config.yaml
num_hidden_layers: 8
hidden_size: 96
num_attention_heads: 3
num_key_value_heads: 1
head_dim: 32
intermediate_size: 192
vocab_size: 2048
hidden_act: "swiglu"
norm: "rmsnorm"
norm_place: "pre"
norm_eps: 1e-05
positions: "rope"
rope_theta: 8000.0
rope_fraction: 1.0
qk_norm: true
attn_scale: 0.177
bias: "none"
tie_word_embeddings: false
parallel_block: true
extras: ["capped logits"]
init: "uniform"
init_std_qkv: 0.0498
init_std_o: 0.0
init_std_up: 0.0498
init_std_down: 0.0
optimizer: "adam_atan2"
learning_rate: 0.00267
beta1: 0.9
beta2: 0.98
weight_decay: 0.11
lr_head: 0.0112
max_grad_norm: 1.0
warmup_steps: 573
schedule: "wsd"
decay_fraction: 0.931
decay_shape: "linear"
final_lr_fraction: 0.05
batch_tokens: [8192, 16384, 32768, 65536]
max_seq_len: 2048
doc_mask: true
train_tokens: 101400000
max_steps: 4237
dataset: "wikipedia_en"
Each number is 128 + 32 x the weight over its row's rms, rounded and kept within 0 to 255. Layers, rows and columns count from 0. Numbers have three digits each. The size before them is the row's rms in percent of the matrix's.

# gate: layer 4 MLP gate, 192x96, rms 0.117, rows 66-87, columns 0-95
# up: layer 4 MLP up, 192x96, rms 0.114, rows 66-86, columns 0-95
# down: layer 4 MLP down (transposed), 192x96, rms 0.12, rows 66-86, columns 0-95
gate66 100:171120151171187066106131112087128120077152119173190126101075140113146134143179101105187178124112149161145155187120118126119109155185081157141125151116165189107141102088107119150125126105179171084106128177117150114088156171079137175095189142165180131136147106102167119113164093170132113104
up66 099:160120214138067074072131065066098154140099098143124150134110143123122136151164094134106156125107110127109073150132148153118107149144104249143117166104104134142111171112128114164128079178141135123142096114182118121124209128066143146119194143159135145119150128168129150120127081103102119098
down66 089:156122191166117110117144111077048110116053163149110167144119175125154142128134128142104122175147126106106073117110158128181102128139166158115107097090109140127108140070156100162117086151157130110139179084150129191063163120132134161137178187129150158096157121101096126111164027147136103097
gate67 096:133173190159149106121120151165139146114118082139136141157124105086065146081124087101175123089206128134191119169127146123138136154113111162195091157143109121151135156138142120106118235087132154106178133124156146185104096122191113198092135096086123149137152117133124141147096096156094141182
up67 101:111158118144089152144113134097220094117119028105125082143108121174100111088144138181095110119126137121133074176104104118146149189139164094085115128107119088126128108118124123149085143128169124080213100114094131134124165117087096157114172163083137132127151163114133199171106103129144109056
down67 095:136155136142037107167116089118175120124070097136135157108158109128157134123147150146126183099141161153124108180116099124134055197109125160114141067133105098160086081142171167158127102116130081069166048094090114155160132146063075169148138133129119160129132149132175147129133101111150091083
gate68 082:129153155176189126150121106155079145137140114195148136053073117114090157107120094086175165080103155132121145147149154156161133157118136093127088131155066195110103122093127094124169110098164126122162119154193120147095137151121152169113085175118092087125156074135116133117068137149082085199
up68 139:135105156181125162164135166122168116154123134211140086117167140138125150125132144186124119131159058093122151121106143153139172164124109149198085042131134111151102090123186085127129151142119147102127086130118155151139085166091138169108167134034121146070133096146177154099114124106070133172
down68 160:140142152212153146147154206130190130158129152182148099099156142179095160124119136193132110128170087105144141132136121152171178176107108147179074046129117131112085087112183105139147116116147159110122091147100110151113097154083162139100163116075091160104156110170155121135095129099073147159
gate69 092:154084159127145104146134146119135073103142138126178135129180131128168139090166077144137198077138112126149119120216106135094117141140107145118153105146160126065129190151094180109085162154138105115122114081106187104136151106142222055140175121168156131152122149134081076100121132179121151149
up69 081:191116160123169115116116150068120120095194165161187140139125146155146189123090094119117165108169118132157118132181083147107103170184100131141073125199075157062094139108166129068091131128136164125131129120127200111121066083163138105113148126143127090152155128107095132117080134179150104146
down69 082:149093143098124136136132126105121097094076133162198150131165119142175154095167074111141216082124104109113120135180106203133127142152082112088105102147137097091119140125078139106066124119107102138137094130142197088063135107130165117149192139189172179172115092091092099107133101119133139148
gate70 083:153143107118115210143115103143110086122133185128154130085098081133106155065093158121112115135093135101157113144198115162124155163214146093137108111137095157120087123113167158129106143152186154077140111131132124168104117070130151178144089114088147097162194068122095119098091164165093073151
up70 134:151113140164161117105126133131143215157128160149105146151073113124173091141178120187135181117168107088133081103096127105081139117067130071099104118078117137122148167147105142119128110137170135175123171160147098145106172154159103126153096107170134092157070098179147082088149129116229101126
down70 138:127124169160145120112121128121170200158207141150116118137065120146176064136186133189124177132168138104143109109104138109103124125064117094091111125070112211138149133143108120131113117166164110181132176166141113107136182167142080142133097118161132073161074119156153096101155109133189103127
gate71 105:171140113083187049139164125131110060087134171148171127184162137111098138106102119100148179139126105140155152150074149188172172114116099175143108145133191155122125098149147174138065163149169166157164107129076102138121080108117133132108086095158155144110136184127193147080133124153136125163
up71 099:123125119148119152150169179141171074156141117185117196143140183185122130170096141166057139112091116113118151105133142161147130140091158164112127155124131143115116023095197058117167124193132088071145111109150078119114118123145183099122092127155164117133109146114129119080126102095153092110
down71 095:067128163106055176200139101107096096152172109091056134125085191147138159181138147162114116142079123064127120123095138170127142144161154127119174085122121188104128095115124085170152170116150124145134100090071102098077108140177116095140129139145181142128138148101106099091160128125116097072
gate72 115:155162125135129150097111130155167150096100123087127113119121179167124152079210167211177165146121161178165117186127187095120167177122150115133100139177092154101089076107168125133129125129145182140139119112126133180133156118156132219116161101113140116149112054082122116102121127182139132142
up72 113:149141199191148125134141156146108152171137142180139130120104128134096112142116174135119113141163072139086095158140090063120157162108119168155148080094115121172153103149174069138154090151188153128122146185177129137117093128055126174073080125099109109098050111112197116123129106103095115122
down72 111:159148153194117162156137154108136115165062140161134149170094117109081172122108179170102135082128090156109103125128147118153168181139134140147111150099116242110111118177194072094116112150177133161169137157140094179235108120139101132129116148116152137115093124141147110144146112108140097110
gate73 078:122203129166094153124107123126185112113174136096149121118071136104119192130178179121127112106199156138150144152097135126142117164185089150151133082178107139093101115152141102116142165167168181090124178155116102148135145071139168193131052147155134092135124137126179100110081148123103066106
up73 123:154190118169143151111146106142188122063105127113102127150096130140120099081185148164120169097162114101131074171101114064110140185091151122106142129094147131080168147150150095130123107193187146143120162134185088130133158101154109172128112123097152095163018126116144140146135131078111138074
down73 138:147180130177150131105123113158185133088133101113090121165132145143126107093171140147103146109165122108136109155118128084108107195113159143096161113101125136098138124123142095109140108161203162146117147115171113161037169114157129195105106129126151085148017124144173141147130097071114106048
gate74 122:122102147132090110132092132115067151112104122152089136109103132116101096149146147109180119085105119116091116076195156192157113162102111105039129111180090139167099106144098126158175096143136106072076094179149187169105134089136053125107130105103150120136127158103124065127080164179131096116
up74 098:193087158131113114170119165150121070169098060134150078147094172140126101097108089138121088110181120157133122165079103092129149144139107098081113158106088142138169164164147122139095163152131132149126159134100107146147108123125144103102161072159172090217127185136123182125121071079188133172
down74 095:135143149117113124116103191112118106181174091129057077143146120125135099198133146137138167134137113112088133079172082102132106151113112068151116144126107135108072093141099099142134133091125150111127087172141218109024180073144093198131127149144165116177132139109138113165140110096154109127
gate75 097:144159107053183122158108115181105143091135162097133179058115111152103151073117127082139093130157147177092121130139082163126099149137110074112059220188171110074133141140083126165114169178139139135129144158153113128087115125102129135121127154094090119149097127168052113158099118122121143125
up75 091:158129138132117094070129078103094065119128124120144131188145135099065167130075163113101124122156138129122131191159060068125129167160152180100146157133143095114185116120122161084139134139179127179116151087150128161117127082083121151067109146144094112162137177033114097122148119119094138077
down75 090:125157088094134158109074111145134079148151121135098097099129052068138135117141128146110122130127135174133086132138135119133133145106127133080133191129097153106110170155180132090164112098141143138152188149117109108241122146124117151140153128133183179068128159116116133247091080104133133154
gate76 086:118107107117179076122120153073111111123189162147131115068168112062099167097148166081177199084126171190109111167153114097136126138198146135133136148180094116096134124145143151123098154164135082144166159141174109164127188114173107156101075122097103112160179130080128141092129162151143104138
up76 099:102124057133123131099165216081146089155121105098134143159168100119140123164133105210084103127158084097107125099117154133095140096055177089120131119127120050160154104109152086082142136126166071135168139127118152104057141125136151170079111166106085109072163148123119091131148142115158132135
down76 095:100131108140091149119161133143130118139140130137092162183117112166150079142121128189118121151153118119131122112101125142086109152111130111109148120089136181140158117109146144121152100128128149123120114091100143082255120166093168144117107132129127140092121138141104144151169099104132126134
gate77 104:102059115096129107167147072128140137126144127127135096109105171158091109183166147099097108129116164107135148102163139111122165134149070103155146135162149172162069151146088128147154131166069145069041148126183091148124113133140143124141150163079126110176146137197106213131084196112137133141
up77 097:111090108185107162106151183189153093132090159192123129085123150146157135135132131125156161067159124148170084085136109158127047145147166161152131152112149114080171108115184148124129139155091129092116090193171108154120113157092092127143138118159138101153074125063112108132165089059181107117
down77 096:160113126135098123098189108098121121162171135107134089092134108122154118167158172147115160108182178139106142104144121143183153171123132111152094122140184142120133139154118150148135158132135154142074153169143157056255153105099137156160135168111085082118167115121134173137096170118184086101
gate78 084:115158058116189117115124183160189110146150108106108103173055101130098163145100112133156122094169114159151131124083120142102102136144140040165157189135116141131111142166165138056105164166121156182219113121132155137104103133095111158105159138123156143152170145114158193139119105095132157155
up78 086:123109150106173150192124122100149115105109150133154111120163142185106119121108128162110146118131083126097103104137172162151095109155124109213094151155116130115185115085107148105111147094092088088153101095121197119134070116108200115172126178181153166153151086105053135091134043134089128109
down78 080:152083156117086069152103186133144153087184120142183136094172105102160142139124101055093146187138146091152133128195133182137180165133118147117123128137121226130140129104182118123122132076128125098051129160191071084169142115131131144101143128142152117104115136141114146175108117122175111112
gate79 083:162147108117178161129097165085132161103104178121148102092095102131099149095138060079109128134140152174146168121153126177117117169126125103117035143121113165139096179154140131126110193124120174056070144169123126111122124128101179156140105055135185093172159135115121073105098142129114078092
up79 129:098142127091086103132091127131160081149106077052135112148094115096092121147105209085146057155107100181095086122131174119147111155188127166164147142115096113155137104134155122193097099147145132116151150104136129134123128112065067141081169119125140140149200147111185158159129087113186138093
down79 144:115144133123104107120086154140150120143132078078149111144117089081108105142123233068135043166117116185083122113143146137143118162171170197130139134119080120153133112120137135173108103142132160093130141136135157157141136095063058144052169154130118142169147135106147129150136078108201139103
gate80 105:124138205155172129124106110094184128117128194137155075090020119113157158125156177174104144111150112181129160106103137117152178138087087155180162089148109144137130091133146102121141124127118109111083141078095148115134074135117136092169161102169139117181165107110143118167147081198121122093
up80 093:108124140161158146090153133088086158092128136123129141113144126090164130123015083120163062133079117113132086148185134155134114103073109122099109096083153103132119121100149114168123150136114154082192049130127145120119152066094158150096138084127147183120148077163134120145128054177090111116
down80 089:109103131129102173219136103146130111137104143125108148130129149137115151146139134161114107151075127088151117108107158118141045162139137150161108113134110183109101103135165105126118093100100053120195204116136191180108132131113105137162145089161152151145163139190082169191130129182152052124
gate81 113:149106122147187107125090145130200153080190132148157180102150103124128133154160086120178102148176149103126115197113133143105124162179098132100133181175145166108089131152118116097106090072171164129169212153158135140115111095119126193164126129115130127151137108072106164155113181108083142178
up81 113:138174110172083158139141153141159056116078142079144113133143102180129138098134130170135133099167107135144173130152140136112171142040121067140126093108129128115149151111128090148134170147107121124098078090101249088123119088124211129109087126153176091102107112099156110088129148143088134130
down81 105:126168102119169140198096190118160126125093106109106137132113118120173148119090108159135128124132172154131143139160116135105178177079160106138126062128074216125146128150124096117070129149096132088052120093067155104151055146132158138085127126180165089117137192131109105100089135150095162101
gate82 097:116134130190167087094102136086086157149158119097117117122129125092131139173140143111082142123076142110171123161088145154110186122130155109092132080123130143090093087128094135117137079156201098117138120084153173134152104105137139113115059119118113153110157107095168127142145070255109133058
up82 098:145078092141106187166130155094161091089148137120129165158127130169110143126096123136112132150139083177100130141162057075114116126103139068079154167118145172147133096151167146099113118135169098102171146123195081107111090160098090102100119128133170080168029086120117103144160101177121172156
down82 094:098130101077130120083095105113128155155102135154114114104125148111147066175080132143086135046124107101144144120095187109137128169160155110149107100145136130131078127141127135102153121145153142151174118086090181229233112136160137150096143159140098085180120133155091156101128117107087195122
gate83 130:152124154154134090140086129092090157154110113137123093132070076107130166128143141127124122112156156149196076128136135167134190149115050093144108048164071155099109100105108165173151080093171140152136104109129158114109130139175076112126127114110101128079159098096166148113098094225128111086
up83 106:131130095170136134114123127153195107117111126074131104176127091102178138106124078203146060115127146138189179185175146121111153125130130113058147075123124105134145114114111094149113137188141154105065150109188153128106091168125080085107127136115171088186097099110194104139148166109154135101
down83 102:098152093079178127138100190182185119132131108153089112103115133145155062113109129067124147121139124085099135105135148138078163162049109157084180135109099213094093113152107112153139095157144142099160146124165150159122095138111128085144147167138144176197119099102140120148150160085096073083
gate84 108:155199119156131151158097168106146158063137145121158119121065142133139163121130193148154120158126189135128133119145141185146105137110113137080090143169129163134094145163118135168097105162159073140066118161110150148105118105166063134143127098166103101123117097138148120106095059228163084073
up84 125:120116117189124120141120144123127144128109161151120114100121140120167136086054139135154100143111124090165143111125134165141142108116137148127108102141151149098080155107083115159142075164123127110048103147095172182150103195098113082146147136065158141033166079111168085105102197142094124211
down84 120:127151127158130138138138115116118118151154117168152111081179170107141147128114134124127126112120127090161135111113135156149137114144112133129116105150124129111149144112129133147181130160115152149065103125126173153000099188143124095126129124066121152074151103108198092125142155147082088159
gate85 087:133139101151136111095095124101167094095108168132200115060130120110129144058114138169153107125198186171114133186183149169167140160160167117139120167140115125102126108135152099124086190192147178113113132155186119143105121101116195177106085158150155117155150102153161146125088149142105096174
up85 116:102097105146124053118097155076144210149134071124134108155095152127112081129093145149125146101113145091205131057101109149134137072139128097102105160094167131114113120115063146145122135120078125092100112147111076152107109166163101102176130113096148164095187122141152144126105127175210099179
down85 132:087106124155102055127115128084127219142153072151128100143110171152132075127138157121129129109084122108195117080074124147118139076144117131115068167079145144119119114116060098119114138103105110097103106140104170166079121164154103125158118103101161132145179120117151139121134138165201038164
gate86 102:125125109131183094086105147151139123071104150195166082123091065095120145133076196102175075167172140112179088156164106154132125124130140127076098079100136128079088133107079118126124132153105175104133121152124142176103103101135078122088094086091139139126158119116144162140131145096152127230
up86 101:130108168125112151173156136114149117134113155100131128186151129121161142169140184207143119143171158123095115138176184130139165117132129173100131075117066130078097112141179090147107091112178125108206176124138166090101123123058129114066112189149087117132118194190114136125164126173133131129
down86 092:114147144143178138164149130109082138163086141086144092187146124127140133176100088147060138158150127146098154093152151133121199139159119141116133090159094156098186073119096076131120148111120084123177121088168156157180144174115122177140157147102136073107149166171128164101225076138146102110
gate87 101:156102120157184106120100195092148145145147153123101154099098080059079174031082179140109167069161103154113137190125131108098147104162131108106100128119124108116153173123158161143089147145126101152177086095145134178112071131096108144112090094090152149138157172073103144153142155121093104134